{
  "n_layer": 20,
  "d_model": 96,
  "n_head": 3,
  "n_kv_head": 3,
  "head_dim": 32,
  "d_mlp": 384,
  "vocab_size": 5288,
  "activation": "relu",
  "norm": "layernorm",
  "norm_place": "pre",
  "norm_eps": 1e-05,
  "positions": "learned",
  "qk_norm": false,
  "attn_scale": 0.177,
  "bias": "all",
  "tie_embeddings": true,
  "parallel_block": false,
  "init": "normal",
  "init_std_qkv": 0.053,
  "init_std_o": 0.00838,
  "init_std_up": 0.053,
  "init_std_down": 0.00419,
  "init_out_by_depth": true,
  "optimizer": "soap_variant",
  "lr": 0.0118,
  "beta1": 0.95,
  "beta2": 0.99,
  "weight_decay": 0.022,
  "lr_head": 0.0102,
  "grad_clip": 0.5,
  "warmup_steps": 200,
  "schedule": "wsd",
  "decay_fraction": 0.412,
  "decay_shape": "sqrt",
  "final_lr_fraction": 0.1,
  "batch_tokens": 32768,
  "seq_len": 128,
  "doc_mask": false,
  "train_tokens": 107800000,
  "steps": 3290,
  "dataset": "wikipedia_en"
}
Each number is 128 + 32 x the weight over its row's rms, rounded and kept within 0 to 255. Layers, rows and columns count from 0. Numbers have three digits each. The size before them is the row's rms in percent of the matrix's.

# q: layer 16 attention query, 96x96, rms 0.295, rows 40-76, columns 0-95
# k: layer 16 attention key, 96x96, rms 0.295, rows 40-76, columns 0-95
# v: layer 16 attention value, 96x96, rms 0.408, rows 32-63, columns 0-95
# o: layer 16 attention output (transposed), 96x96, rms 0.34, rows 32-63, columns 0-95
q40 118:125104173140168130141133036093113107097129162145137104149201172187122199131184102158178112109162134116164129180148167123135145121135127102079111153118129131137094086148143148160151149117111084183096087148173211132149089113112159075137134150119113107115048175148113124111123117150082132162
k40 113:147090123134146158105115081164089100172130110118140129149188085160136132128143125149196121087142134133186090172080149115103194174129154107108072133122139137228109134118130136124182109098123158107096066160202118078129073120125086104144130079088111103160140091123152112097136101187117107114
q41 121:123157119171167165129103102109143018144121171119140153128137123121135167118134058124116077139124107146150143159131140178076121165155102077139088139137121166110187092069101116149146049126137113149146126174131138144163139101141095114107154204115118171150116107091118171125181140131142222110
k41 113:131149167144201150048118090128135132076148134124124190162121165182140080121163151105124106181077144173066139100131106180122151195118139172176136122156154123132134139132153110150088139104113121135127146170146134210081090111114091159115126138067107150092105094121186121159153115136158076099
q42 109:167119119078125096153160122130138148134082110155105207134105128142130108130086159137137157139066142115129107158107168077181082143127069143065094100112136144091124145177116084148109062158063182146189144132112148149107067143119137161108150107099105105161135112100197086130163062170146151134
k42 114:140190143120149084124137132218160111147118122169122122139107141135134100125102144152065108137151143087128112085157133150211093142177142193131099129173202185113136119135131149128098052150135147116122113124149124108159169148113150140077107135062156109071169164086182145121150109139192160113
q43 108:117104143128116092164073096155092126138113114119107104114093158137058135104179142156128090211094183115136137145145102125131119096116075161119146144121115163157095173139070121054123144132173155139122127117099117141134133036088106141102131088162120135120146152113147203172126139175205171072
k43 112:075102142134108099135086129096189166092145102155144114078067116149145094157096133141120134105090157111146089194124174188132124153122096107161132148138103173128124155104103152087113130186155171081140112137151112203114156079118098092082111158172121148166106049171158134171169170167151104108
q44 120:118105131048176111156121116077098143141160119125109131156149139187100068157074153125191121095150110110178088133159091086127158112077128139115157107149121113156129115074139116149174094113091152071096035085140068183148146136048081125155109159138106108137106130127109136148125120139144090157
k44 113:099165121114156110176165156076098102132196151157115151065076159163129140154148102182156086100092159126125106109061115055148188137142176177095119108126167119119145104135147155157118129094086126075135065133172087175122124147158104114082122112154117105076134171124162142123131097093106142190
q45 117:153147167102133152134116159203077103113106144209079104091097082115127178111084111140160135145114096107149155110110168074125169118122152124126095123110101102126173116144112128142165120147125152085106078072131159172110166120154187125060172142169108106106155084158123108142112146132051197176
k45 121:171128115072116059131163125142125128100147161134091167134141101123087096083168091157182167138103155087104096124082125117084121153146113056136092138118128119119074117154152111101155092125133064124117159048158087117118184123111126174139071130160135163199184093086102162087148124107101093137
q46 107:127118127106067180158162158175123111103119131111113183130163088113194109140195148116114071120090087149102071148174140107164177128141143144139105069112133088099171123129136141196150114111121116153180149092180116160118091106094090126080065119161111156147107113139143165167186083112173118168
k46 115:136144191141113142138168099202148157144081097079161117106174173080169099123161130141115147189117111115119145137118133137156134114183099139140120044164105114097199128132065132137094091144096112110093159067159104084135151156136090175166082067119139155133117114129157071085149149138088121149
q47 107:147178132076152082148112125132093149089098127110071114105164136154154103167046145086116197098106132129124090121108140134095138143126144143225109069149173122114136179122124129158199190133139128151166098086137159094192061098096123129081128149089123141114106119115159146138123134146110071112
k47 110:117145110087152123139150113162092118147162115091169178105146106206081097118112135190089169105126153129142164075166097151091135078178144175138071106146133110126113148115164130113137179158193110186117076110168136087119109179128133146096142121154178167142143151144183110133126128143049079085
q48 105:067146204099112086155098126131047111096163089128163047118108096106128108114145163108112107148146101159115119139109162158147109176077123087132092082079108165179207139120156154104121141139096131098081123108147134095187145128136105144063162088093121169128124145129114139087065160108132129152
k48 116:179107126192128099137166107155107113115171132136169133180146136140098153184104106179069183095172171151102163157127091143043159105153161132087167110122133168071147188086143205116157139151078144141131171143122108157175140136134122145092168128107114104122128104114120124085148124087139061155
q49 112:141129112157122102138150120121098078170151139088071115104134144083154113084115142141144058114164110106170206134113143165171168133185122131120166171134105146148195110108138143102134118166165180139052105198174149137112066112140098124095100113166184100092092136106143103166152082143163169139
k49 105:051107146144113155112128182142147180083132150133124137124160124153183066130142123109106085076109146154080137156119050162102170119172097147102136129163110125127149145144116123045139093083117121086142124130155126184094160166126098116135080088141076131122153193113125133145164090063170124068
q50 110:108122176141104149144165133087158133115168178117130101163098089150140135174105067173139135149177153147127128073130140182117104049169121095118087112152101140085187125159161197143097136166116100161145071113120107160127144159066050089129184167111086103128131098082155117131134151151110157106
k50 112:162097131056123107147119148117117178140085119125111137113156146123105156084140086196104067150099159156077118070120156146099105142179141091133106109171122088121096092154093141112125146146107126146133126150110093143075085125073151063103163095047180125160091090147105136197133070133137137180
q51 124:151134189148193099142148083148072114170148114119079081191134146136111140138131153135125089084107159138180143120164143099151113170191102109107146174116147149151227068134144117108122110088095062192142113115108066097116114138134173119133146116153119090121124155111157098109152101154066118165
k51 114:132125116091168070156144126070104100176126125085145158188161148140125094140130103128154086147133127140231120147185123145163080138198169083129142141144111119168143127139139147121088059163134071120150132147143153104139144126135120073101119119203096084137174111079137125209134132118118080135
q52 112:171136155105122134102106148151081174128122194077134162130122126157193194128070103092160153174104110130182143126115160129108091115119142123176133100144101166106087177133023170180099121122094077137119162151131113177109207105088135084146128108122110168150130144073115131156160148130117120122
k52 110:144124119155174087093110169147142189139094081129086086081102070147142083105137161167127067170125099144136146048135144154114119126069173155095142095121125140151113203111159133120145063084101110118061139118143157156104115113109141117128172111126187114160085132101148180156108151083113183121
q53 115:152077095120158154143194139189129129187100198140206084135169109135110112132146145176131113115108133148102125095146184154010069116136115151099136068141098112074121124137113179146151106111097093158088147102118092136171138155089122120106108140142139063115158131108131126133124097123142131179
k53 108:071055188074160079140146104128128145132139131071117135126204141135117133110132172126105099102110103151173138142112189157132130129126121135151129084124117164175152095127113152125119104182073125147160094142109129078114103148133145151072112145157107116130164116164147225068150074095080155192
q54 119:136088152150148140103190099141167103133154148105096133112102186172143096123123068157124083159132150151122148101172200180176135093109157153166119090150121128166083081087201176099105086132155089127135175190138090092094167108144119131123155140122123140156204160166105104191131137149115115145
k54 111:111156169172165136175101151101132116129115120161133096081164109114170108157111104139110140192165099200133100153085150149150114165123171120172142091127084130119064147131125099138100121125160166180089134216083159144175097184164049147135094137138112133148182165122165129169140101099080149118
q55 108:150111130102091128091117095112121102164179111095145176129142138190127112104079147079162097098112124112110179132111143118062136104178175096121108190084177126131121107107155130149128159166109145116175186094080087143130146070096129097140149058070160149068142108126136093058138128124171088089
k55 113:009133101142127148157181133129109162118129116102149137101182168130141104156110073152190128144066109119125096161130101123170112107100151094137152162157117145157080096109133189096184092133146169123138181132072114129143095126134139147116123048112107084143115126136110093152095164176202131100
q56 107:107143119106129176169135172122152075114116175106172104131113089115110201077120145128139144170109054128139136158184110197109163138112086115121170128087081093097058142102158132088140183132147173119194163066162139115147094134155129094185133155126123124153082104113159131114140099162106082156
k56 104:112142098075139091080140092115160093092131146065124091132152107121165157100122097125155151069125102119157150126109106099139121160168109111077141166139135138163100102106082163127212160078090166120130152086127156134125137136126121105184065128126114158134038100147146179125185111172064144067
q57 114:165152068171111144143166181157086114109114112136186114140196147145139099093135088164100147194133079154124131091117179143175127165075109107125113145149152156113121097141089128122099129106135099092119053176157035090118120135071157100162086144116152111156099169117111152112135172113089148175
k57 112:141090073226124142177164151126130151087103128149128137178183117142076134099160156156131105134161155169181104107157166109140129154095071159157152114113157152143135129123155138094112051129137161116105150100104171089040094088123167125146090212163100127128127153144159101142161146120093126145
q58 118:098115158104172073076143135129116091072129097147084142138139122135122086153180160155088088141085120106214167088134157095135137115149100096120139073176151131134150148136161048204196113097122143077088118164094137133147120175129099142147147114136144136086165178076106112117134139164146116178
k58 112:084160132156145078123087182121107162148105118157122107130122156097090130104124128126147168190101151115169175147153136089131145127159058131099137087132098118149148077093189094159177091123140132175140143120177072112167147134136062154065099134177184155101107102163135149116112093063184084145
q59 112:136145132156124119079170121077146165127074173112090166155156163177117112151123146092134107117135119152180126122104151122092071174171096175103137132157133115136156120112158054133150108033136138106169106128089104150171158126126166138150118070123123106079080113142169182073117067078171129163
k59 108:098109138106186080123148132155125167205170152143136176146154096147092122173106123133152138153119138088173191135101132124074091138091110130126158117161173116169129078163199086133091154130119181079098158103099144142198126114176137099091100114184125136058086103111109119115128064122143113157
q60 107:124137113152080119159114142114117099160110166105109141081109035122115137163073090148113089151045101093135122102120087181168119108097145128115108158092169134165142122154157133108116101125108085177113091152113099124148079090116151181083121138158144065202171128148131186072107124161120103073
k60 102:115145065164057149086141160109181126193127137127091172136167181145084107143112128087157139175128158186153119149117125148089100178152150181109104152114094150125089136135094070113119103149155097056143132188118059140124169134102188126124117156104145115141148137184120162136181168142081118128
q61 115:096126108092106128133123198066153124126144115120121085098047062160111139091148180111153148182155088087166134075152106133101095129130186120113095099100103167090133145100072099094124105090118125162154115136154172061089153076185157098101138133127112100103204151131129125158112136112150097157
k61 108:122152112115198175183141154125101135125137121129152095149088055153180231114154174115075153103103179111091120084129122112118118100118113092117136168146131145134113116133104117107080071058081112087115090135120093116103190106118158135134145145119098163110096077129151179130094128049119123101
q62 115:150111126179160120187102138144140090113217201132091124097189174130172093137061165100135134111128089148138106136098125120143126063188112119127107092144099115135109131091099108112086140126074123137158117129118164102138137130139109086133104113155187189170078123142165115163094104104209125176
k62 113:120143116112175160095136121126156099114095103177131155141185156105144127113081132130112153062138161133100093162090108127191074102094148057160096074127091088145172133095146146166192113073160114116075116116191121133157136145135101090095148133168126125122098170194108153132137135129096089212
q63 114:096100099133084186169165093139074058120165142156147129137170043133148171110137132125098165131143172137120149122201136147108121186168107192115067147144104079126082133118134142077078170129180172111128091161127149145109156117137116092138111164125151134079081105105154134131126197145137092124
k63 120:130119097066123127122120126073139078104158019149152049109202173147127125118151134165103112099099127129082127182111130113112083142099097165152099173105123161157125164183175095143098143190145127161124089124104138144116164111104170145192132129124135121115077136048108120116162116145141145116
v32 111:158119130180161107144140103134179134115101146127087041121164190155174194173143154083146121124166153120149107106114147136135213142168106163149122172103143142122105137162098126094125141092199098131142088121080059125115164104121080099130143170120116092162137117134133138083076143060177126147
o32 099:138146134080124109155113161166111130080158050150108138158074141170082113110142116146074073130110157118126137119171136149110143133119083060093129073189122201147133093140198103156153136150110141146116150148170138127115134173137181143074123086133061116083125151181166147172135112176139083125
v33 105:092121082101164123139128138144100136148101147162078091119155151077152150108105152125159114158125192140140155129130072143084131136120125164129177194121209110139199108069134113159120125086177177198141204123121077152147189139126126124078074109124142097117121157137101070093134150142146107160
o33 099:149137140101163160163138085171172161073119179117163121146108120175136114096180088122108116074104076062109090132144167138127151104100107088156115128218150108086132096171145119153152115145028155118168141152120170108121099119110091133179139126099136171093128070141146164085108091099144156142
v34 093:110160180165185142140078117137124110114134146070121150091119160151122184101161143169113069099097125112100108178126155077150123150106116160138083153139169143123107124133133124160139118123067077168140132066046134104125167159131182068135130088092069100056130141140110118172099173075156115147
o34 112:156133112091077091104136117126127088161130117142145111148102115124143095095107121064061124148065136044111126115048116108085128168138121085148100127136107107089134151141109150107127104036063095142105047112088066101120143111109103113112109126104116159066128139174147128110109132171142071142
v35 108:113107164100065110173128135135137084141193095106133183123134144141123040139116162132158140100145111124084141147163097188128147156125123149094128179121142197119107156102136104090119129137090096157142111088140155103148178082113062085106129167174183125167140088118141164123165118130080046174
o35 104:117147139170068112104109076164126091131142053067142126019153118081175168152110142146082146131118127159141089178140108103061143108100130136117100129135119109151091115163117194107151070123164139132141145139191107114110083156099106130113179132148136126204153134096163121130126151131080123165
v36 104:153118170140070118144121122117118123107160124141089192106146105164131167058140131136101069057074143094155103151136130108100126165171146105153106137099146119169128166109149109126124090105087163084074106094175143176142111134140115132127189065151212188092132095136134167110120099074074147142
o36 104:149175127111126163109137159151203146155188124159134146122155162142112098144087133139165185186163145123091101170135098112151149130107193209171115124118141119153118103124119136124159120121142089185167116160089153108162090058133178090113068111175099133142151183105149159096106180107131093182
v37 104:155176108124138105166183139145125159139095114145132140130132045154116074124196129132110107151150171189075174186073068136109122150115142106131086102119221126157077084140077116115096133136160120146089195108128111130137081144100131109090101116115088183110121163117087101162143139158113108108
o37 099:090082148118174157091131134112171090055121154162144150110160099123129115148116193125097125116125151101126098135158194056121072161135128129138156116119085095052104107110102159139071101150117183120158078100076082170120152088076172120168131132123119129148169044130115125152158127163137150104
v38 108:091113151073110137146099121112153084162103174137131118137170122131155119148071144157158081132177162146136175170161120121080118103124112147145198170135105144146149068161120085137119074076144128136123186160119103141037113133041119137103154152148107163150117153127029133086128156110123131150
o38 104:100090134092185193152114126169161147157108099098145120084094158056132091085141138134130100088140122104086110130142171113176146137148117149141129094130119111206126146119042159122182140157106128132179130130164153113101129180076118084174182137159127156060100083103175109121088131165156103152
v39 099:140103145072180087150085055181121129082143133152148124132150147133173122151162094101160120154124093135141143155115094149154114129123126121141115082113150094128188160215073108135172137124089140154079198187114170149146118139131147077099183138058152135081170120159105151100120156112096079146
o39 102:109124112119136166094130152136179119118138155159151143044088178139137119221112130149095136071096125136069130106102127174123106114085153135140176162159138147103080152119154142051123133090152079134077132108170126094135165173085140122172136074113149198140135125171167182153104107165145157127
v40 110:120092122090117114096152085102112114078132119133075135089139064113176056153124148120092113114169157150153213130163119136102159123132124179194129111063131063152136100127119079129110099064113105143113090108108119062039105108131136148161111107143102140156136084172103100137140177113130103148
o40 103:076139123101092142131165167136173148186071192050157147099121153194107156161157143127172111157083094160076114135151143085100161139120138099047102132107111086164084179127134171148132147150136158098146131113159113142162141103060167104133142105157136099057125109123175125149107100153117116102
v41 103:153118134118082165157163135166107136139119158127093102104119113148119146105156161154108122180149158103135172129172106094097140148142194208149141159103170130177074099149089093136115131136131062087083163093117136069201137137087104078098049080121094187157131105121128117127097182128118102153
o41 103:104125149096116104148046158143162065116090128093120134187062135102112183126145151102081105123101135074076110166075138100136174203169120136182140151123127109150194121069176117123153105118149121173128103114148128112145126029116128122152140134140105108136141091107165149131163091144123175145
v42 098:153111146141114124143095145112108088133078105157109125127092145156098074102180140075143133181126165125111181147131157123144168085100147092158183165137127093187122133116077205084157148105105165204085128116059163112110137166104094161064089141099130122135136138121117059143136156084171092131
o42 097:126081129099156127090066116147131118145191192117180136105192193128129156117124139111119124097123064112101185183138169073106104130162133070096124104181117145145074113164118099172154126127165146117090110078077116092114102145151141176116102133131103210108083108090093123117152133148089145108
v43 094:139135187130186096066116141128166144160067091095160102121157145092138123167194154101151131149200129172117167132088105091134088121106074155130165169154129130100194141182077139110154143136163107099112151128108070083073129105126093144063159167122182154137112100138117111138137154118097077115
o43 093:083084141075139143134076133099054104116146157085145110058138093142129186107158113145058103081125131132161100080147122179088094108131119100152152137124129197088152154141084177125165163111137152131154141106209159131141063140109160150120136120093091132180144125125182136156126140151153124067
v44 114:144127109066122121121057134099120137155156179114109170124059084173136136106159127124115123185089111158082103110119146066172105068145098134120124132092149115183225136174137121137118186142164144083078124112141142114128120162156132167199094144134198121142113131137096126153129133138116083185
o44 109:130157184172119130075162165142070121194136220154134117133137117141202127158137132120104154109103093127108133096108088182112179127112152143096170045093135149114114150150144160119144171099137108160131097111074166093091108146124142122131122144162070106107151116050136132123134095094117203106
v45 106:102152183083144147182129115156124135149114142148125126106120124131063185101113124121145102124122058138088126151119051171126072099097176137102109081122139159110193110123119159103173118117136107130173083098102168128120143143188073098157123151121243167146129183117067147155122121138118123126
o45 099:137103110148081137052129055190121156126135140074096147123139174148154101191082105146124155078157192081145127045125118150166098156143107102190154157131088156172166152149110113157156103094134133140076114157156156123113116138119191135115107111142120148174158122094132158052136130116089108133
v46 109:103163140125099151102151091154094115166140134127127089091162112126081138089104148134064058149130095142133123106108109137127167076182129137146158139112154163130131149145085082122146147100146137087099106111039112213165124114081197104163139105122097167188146124148132100179123166202145152178
o46 104:118097145157123099128059147130179136085128100145171111157083163169122123118178132117112139082170157121077104128143118104164143098171064216125084145164189138145156137146148152145071184150093094157118100145149126113099115096104112126158127177123114137126155090111155079108127099075124060051
v47 110:119110153105150064084118174147128151123053169140118125125162116118184038166116161150145107141123172110109130132206030130076156091108165125117126139136093133155121110097173135092081099148136122153086141141167087104203137109118125099142142154109130111164093064107131163086140112102151128149
o47 105:152093111106142118130127100121143083126094107114120101129120135115060158128149148087129102070118107149137144174093164116144085103087179158123154056202121110146130150098056135106182128082148140118169143184188161153135125116095195121172190092065141112115108116156109140079162163135106188125
v48 101:147124136117181108142110154195111136194177115123157175143077117058126094150137096130087114125079114145177098130110116107108091193156099114113146098119161186110088100151157162097127135115084155190125174106139128139096077130116154143195110157125201095163153106108067125098155170106152117089
o48 100:159133158124088112132119094071068135118100148220113111118191157160116159080152155141161122123175125145139118118160150132201114118093196099099138110072109110161144183141145155192085119080107117113143120137139115060179173147126144139092157123103161171151096103075140107109087116140108165168
v49 102:127175116076149161134143130148126068148020110139172172100134138114115141128164136156114139149198127125128101106108139125125083149132187140134164159149143087106144162196161070126141122152152163102090093144139108092093096173123102206115144142138090123181120094105103089151085079155186099138
o49 102:122096104080100135173162119130166139134113127080076110123113097150125166109093144164120123116064143110115150141200103169127084175148113145114089152072192181112141124126097127151150144147149106224186098109098146122144146118178146153123164127098107113094182064087118137104114095086090170072
v50 109:117109102198133139130106155135121143157115139098147154153196081126084197131127153160093121120100042100096135156114128144150167110100135111151159159080166175113124177110178149169083168075138173148131136065178092151132110138118103108120158159069112136119124133123071179072188151155116095122
o50 100:151110105132109177124146116169030082103135078132177177129123115166130136060127104173139150134116155211117097133098189153114106154145124161118095164179126130139133082154130190115173126153110085152082140198124149090101189083092122111126106102113167174131111150110143111152083127123113167145
v51 126:157117062137167143128088123135092128137144094139189180151099139126135164121109071137121168094099145122121111129127126139194084109153076104104065081127107108075134192105101184150103172109064109104144130119159143135208141131100161129167122131139136157142180078196138144132180154092151135074
o51 112:092158112202102130111093143119086145148137131155114101139185101142152112156143203106133120156168124169167117124074122121187145123072136117081138171103154123060152132145172156104159168098132147196107117100145138119055150075147121116112121106139141102157084154155096104155024117149129173138
v52 098:184206185091079149076148097110079107113116180158119092111125137168137149184172104093127103141143171165177147145097136108127151138130084124202136110129115139088147127121116135140122149112101128120087191108193062124125109138141103134138184181114047091162093156117146124161099153143113159153
o52 107:159055143134131152153112145120172131073080146194160107140144152182134091184141069177168078183117136128114120111114116145098133172103198128146104164109123161178142118118107136135101139176179172147194111121105154128127093154114100143209127187114075085133111165184136130126148135121129125097
v53 098:117184092104085082126138119138106140146119148111112138106171115132138167095124089113142111159158118153147118121090155100105094074111124142185106135108112122128161201075103153126183061124147120169226130176187173117164182103115134156146137092183058143116095095089137142168098115134116186128
o53 100:143140137125129133177157094164165126118148137088149144205132160116125118094101121164148142160164079124134109080164036162146161138135170147120101178138124117106158079106113108116139198158112146165085099123173142108124115111093191133140166222117180144077087151135073103158177118128128087108
v54 117:130155187195138185126110124131102121082140116142159135133115085073142097133161157138135128130123062128080108097098143116140082132133140149099196081082141178152112136113138165111159185045107108101202130132185089140164111140115135128132109117118169092103183183103137137162095154175153067114
o54 108:119148125148091139092134076106098125172135133158121102134130161164127112157095091137073131084106059142131125142140185124130153122124188115202133063133152133114212113076134147084043125165136126146129152155138145152158143113107076116091160100109175165193174168107090111153096150143100175098
v55 098:106133113142164153120143173147115123081149166129113159148127190139095178187138111117128082193158134166121168138147163113125154105143186124199075161063119093127130167190065102113165080107135115157054125100154060094145161142089130105122144086137168138151131130103132075097142097132163152104
o55 099:128119156060091085112153116113121113100120106164131139149073114083134157156133084143129134084146133080099149142154148117053123161179181142082159149147117140128123063121228104103170132162093139157131117094113152118150109093099171167136117128107183116058057099109123148151053108136149121105
v56 094:137171170165151120154141127169155078141183109109171206115102168075089106121085117143139126143080099140139164136161144160106144114148078140160094138106161117076134160104102067116062119189096131149128094160065153119118089159179154141155075060083109134115100136143174110121145093088102148120
o56 094:123114136138075115094132165115180105182055121140114107211179110159117130133091124106095180127180137097166112172117105133086141094176094151079138190081106122129076123195114198148133133153064142164093164127113118077137151164128124174127103126129158169128117115167125165104099139157159152115
v57 100:106088119153102065107101217154112106108137163134152125180145144119136120116112168187150067099120138078164099111096130111065178214148124154120117111145150154085083170149100176114114161128118122145169178138052086118169134138137102113102096184105140127133136079112166075123100130124108139162
o57 100:161146108147152108175081105134168114107104056171122042175098084100123129126157108097078109120104127116120136143107146144185109104096101116110113097113141093036114127183166126208175108112152100083159110087155142124160136132156164170137136129133160171185107189125170146137152109151115097100
v58 103:111104137123139151106161153092091154199122121159178146189143102146150126110188118166075165101093108118145137114155126114139137150112105107094137136070095167091085114110152122109186110113131155124217143187180090148100115130087071132135117125119155189169085148150103122079121112180117110210
o58 103:058098104135106165149134134084120134165101078136087036082118115115122160087127130155199106130164140135109152062083105122139114112130145096139100101148138085154126048180109062116131061121095170112122165160100145096112141126141163064098156125111140129135161121059118117143143081095115106106
v59 103:130110158164100123184114130083042057140159137084103174167148101160133132082148155091150135071059117111095093122048129155181075135149074153154152104137165129174113145144131168153125170115097175079150152087154122132167147148159137116149135087113179111169134124121131165176137128152116103132
o59 103:196067135166128092078142165186147168100133154117167114096161169123129138136101109147093105189150052136138122124116097099187134141102154098138107116152140123106155120130097151149091076157152102143069088165139169133124100122137140099141088180144125138161165163070161094158085170093081202142
v60 105:166104118099121115089112122166135076155215110141149125151114048138152158067131114174130076124105097154146090140147193143149138147095129129117147110150158122141119120139132128141180150173063122138166094079109135147166130077122120055128122037149151160165130102156086113185122168076139159116
o60 103:136192159209129139159092151137103137142094158141165164163155145146105159140087096130171176132124170098104165174100046048161100128132193127126072126135076137118145131128115139144149113065104079163106106085177170127105109073114118112083149156118130130162128102116145156164097114149111080154
v61 106:129160104079061139174143119139085151145115131094086137178113109134131152078161220141092059122109090140109151077103154165158070163135161107125100078131148124199132146174139136106129184137110148098143097105159109178120077102155141123164071085115138082076181152148086110132116134136118131126
o61 105:116145144135148147111133095137197146166131156163118151083090098144117113167121105113131167140132135161169086129153127127143118091131120125136069101142092093103153142118130101074068090164149063153043036112084122134077138062150113129069093177101142073133142106098178111103123116190108146127
v62 117:087119150169172149163101109160083150192195104174179131116160133106062149080114143101136166141083076153116107155111121135186116117113117131116168105153164126139117157172081127126103108141104169146142146064162128158137103094179176155178115157117190167102132117188180084169131126112136086105
o62 108:123137129147099119102102147144139091128138146086179114116193075189212127157175117138131063095199119102144181114092095088178090154124148115120117158134119157133147139097177203138140160129110101107077146130139135109136166131141085123143078121106139163181170154086103104087070133167133135183
v63 106:096199152123215146105124155152108139131064116052085118125165175147097056106118099107115157101148160160132160123119137117143173086126136103119133148112134141138150158148082093080126170100176172128095065089129157132146161125081106168127135095113158134062132068109109162172107129103073108136
o63 107:161114116100067142090138133107155090086144157087170095091144131120087115123136165123142146161129126109158114152180139124038092108116092111101186055124163140079104149127167062131173135138098118187057131183119144109121117160114129145183117169079100144134162174100120088132118105112117072080
q64 104:129145103124129146103087159180102197120097125138157145120140110135117133154116062097127110183099135104060157128145147056113109176143076131163090093163153100214150139154111120152174082134168108125136175116079132144080099116110197184097159166140136105142114128124175151196146165109124090129
k64 097:082115060120114157159151183132113079152144074094152126136140159093122125143109104153131100148090112121117120094060079135102124170132093036160076136169121107167202100146070108138109085121165188129095074126093190164111121113110143134112130118144143134146104125094168073145091126094150152086
q65 091:180148116113147187176144198098165100132194136092125143146122173144135123128167130174180151147171126100161169140109115098067126139048115095166121076165179151143110155131128104104111131109087153102151148127127157131172144173158095157118131105193107130139183125139156148088104099048185132126
k65 097:095110092122139118131089127155091095114145132162060122102104164122150145144122112144123228117136104094089178092157122092179125123065116151091156104152110136072152123100136117085088108101144168120185182205120079160163184104188155089103111118146138129127132127189127132122109166073128150169
q66 101:161093167182173084115144146108165126163170100212084081113140068112090131108128078117069123096168105110116116112120175142164091113142114091152107109150114139090173117138175061111131147147146078147141073121165093106189138139112159137090175113129126165139106097131155170107135133178090184164
k66 103:087167152128090066148127171139110089137151129106175103092170124039119159107071139079102144092075128115160101170136160085155116131185098144185130099120142140147132122101090103143123075151133082139092074076099154084172137103121166141126055164160173165177137102111125153150099102144119128141
q67 087:160114089161213123121097074090082137143073166100124118118073123078119156166141156103121084078116145095104120145122197151088135169118120156101183114160140122170126068134079169105096107135129103100122138131122172065178173165116128144143137115137113080076065095187099139115086115116137134131
k67 091:125072176154152114097156093061054117147170140139155111177120112176150131172072161122042159145151099152098124195123167165186123090139160141140180096119135118158160116143111090142080171089104114153142147087143152097118102164140114131123146059126088114088105106159138112136113107141118112062
q68 098:118111123155122151052166072113085152180146156132113160212125165210145135133091117130129073122160110142151124148145155049129071140113162129093149132100126133094159088134125183139099139128167157149078122169094066183124128124122136139148084136124124055130160115098166153143111147163066121140
k68 095:126103186106142098164180128111111127128165177096105115175091155188096140091098073121155067141172130137133195135128158103140147122123126118149148099114160186146054189126154175158112080157156172172124144143101100128057118150096141107158091150144072145133142082051146122147126093124118160114
q69 100:150089167179121098129161133062141138172127148101134161150120187189113143116064111147141082093091109145167122096130104100143116086173161129100189174184163137152092173083149110163144068159049094146115145131117162116095129121124117111121120129113113148122105139140154208154190135169181145123
k69 101:119128111162134128101137171109111184196104129122133131135104061139126141140140103121108062160109212149124163133086123117094152102115110217112111138045126090111122164089124069042125149102090107107149156109109140139103140136120098067118096117172159146103119124134112190122113082103088174153
q70 100:138130080134109127203087199099148146110073057168144111116133102158127129111112197128124142154121148120150142093169136101156099133113111117119155143094137206138173117160106134135141114141070062049136116125122112107142126127120118088060173179195111165161174106101128102146164110149090124172
k70 100:106097140140146148165056178150134163108115112164084154105124158096149093054096155130092119131101121149122129143132151129115068139106096195120124123091157062122160105121092085159076088118110057128038088124155137162134155042166099090108118161110117111102113097113138139166131102085132151103
q71 094:131131108173150116142089140160199118162130137144139126115165166157109125131112202082104149062139161123067113097100043053116093113107122105105162112116116136147051146135151101140125188178095129066153161096100170128125142123165129133139101099149170178123106090115130126093169081087151106096
k71 097:156134087130092111093132134147185123159148093092110111103080079105162118126097139115143144124149115089112132211129127089148094146074097136117129137133118055120113123104143121071162158197125193070084125112083145120123118106211141121121100101165094106107117075158136126162119118045070171136
q72 098:153205159165101095099157142073156110097142145127142049140045090114184155124129087167150130099151080170149142134102068147170189119137135085158136162103080177121159115135116141152151193066130123143113120132168098143142072146112128147121100130147098100162130142118117140127151162139092104198
k72 097:129124132147115076128101144171133144080103173149138119062125175166116248096149105083133128078127127169178113085168135145094171141173168092144140162134142126135126119178133131109079182121108125164163079112124134110108152137135150178197110142142120139129153130090071166173090127136170076106
q73 117:120166134135155134134107189115168129161116178153098144075091142086130164124142164126133170129156109083080122100099136147132107184115158170170119202096147173148134184136156150129090175149110112145130184108127132152173128165106160232098168171137123135140145135175097132070059098115093136107
k73 113:161181175121130098144138169165165111183115157157123101115060068164168129141120121146145167113161121125051168131146153148087123089096141183128108152133201185133152122157145087107092192124152168132124110136133131132174202095137114193137142124083109152108166123173104147114082111160147095091
q74 103:114105140186137124122181091037137070141148143119118142081069178119112164154134138176098078081156160137185115073125095145127054124104113103134166133137100143131181125107121126131119151144128118119144098148166146174110200118097137153115118084124101140059106071119092120104123058075138102134
k74 095:095136166195094131073140127162130121147125137138163051096064099125093131206108103148100105127161108098101156101102154138108110120086109181174210018153118124119077103100125080112117131096133137093130149118116134131134187109096174122124114107107129116114107063098112099169116152097110128131
q75 098:138141133146112133137168144168110147147150150137114120099169111078210102106107110138131130140151052142113139122128092123118162123102135156122121078130084139133153129158072119157169177089139197135103115073092207123146160114173138138112116114064099169143084140134080100123123062157221110067
k75 101:129127142148082147120128144171079148150111195138101122089141117118137159132112148142117143109166116097087139075151102137120077079130141150160080122140139102065099114111149118091163174100074139107134165045142136127179066078078131179068168078158037126154145090133105100118152111091146113129
q76 097:079115199098119074146129040079125149126133116140154067156190179144154156110112043155135131155184172125118163117091101101188129151145174153166129143134125093113133146168133107143177128131161154126108118123118140128109154135119150134190073134091144090124117207124183098108163123162135123154
k76 090:111126155112171103133136130130098178123073162132148175130095139125161145106131088143123099133160141130161127129140100150095135204093141144205079172162102145154083105122171125107178142154113174074161128178123127127125099164068120058166099077104176128139100224108162092153126089103103134100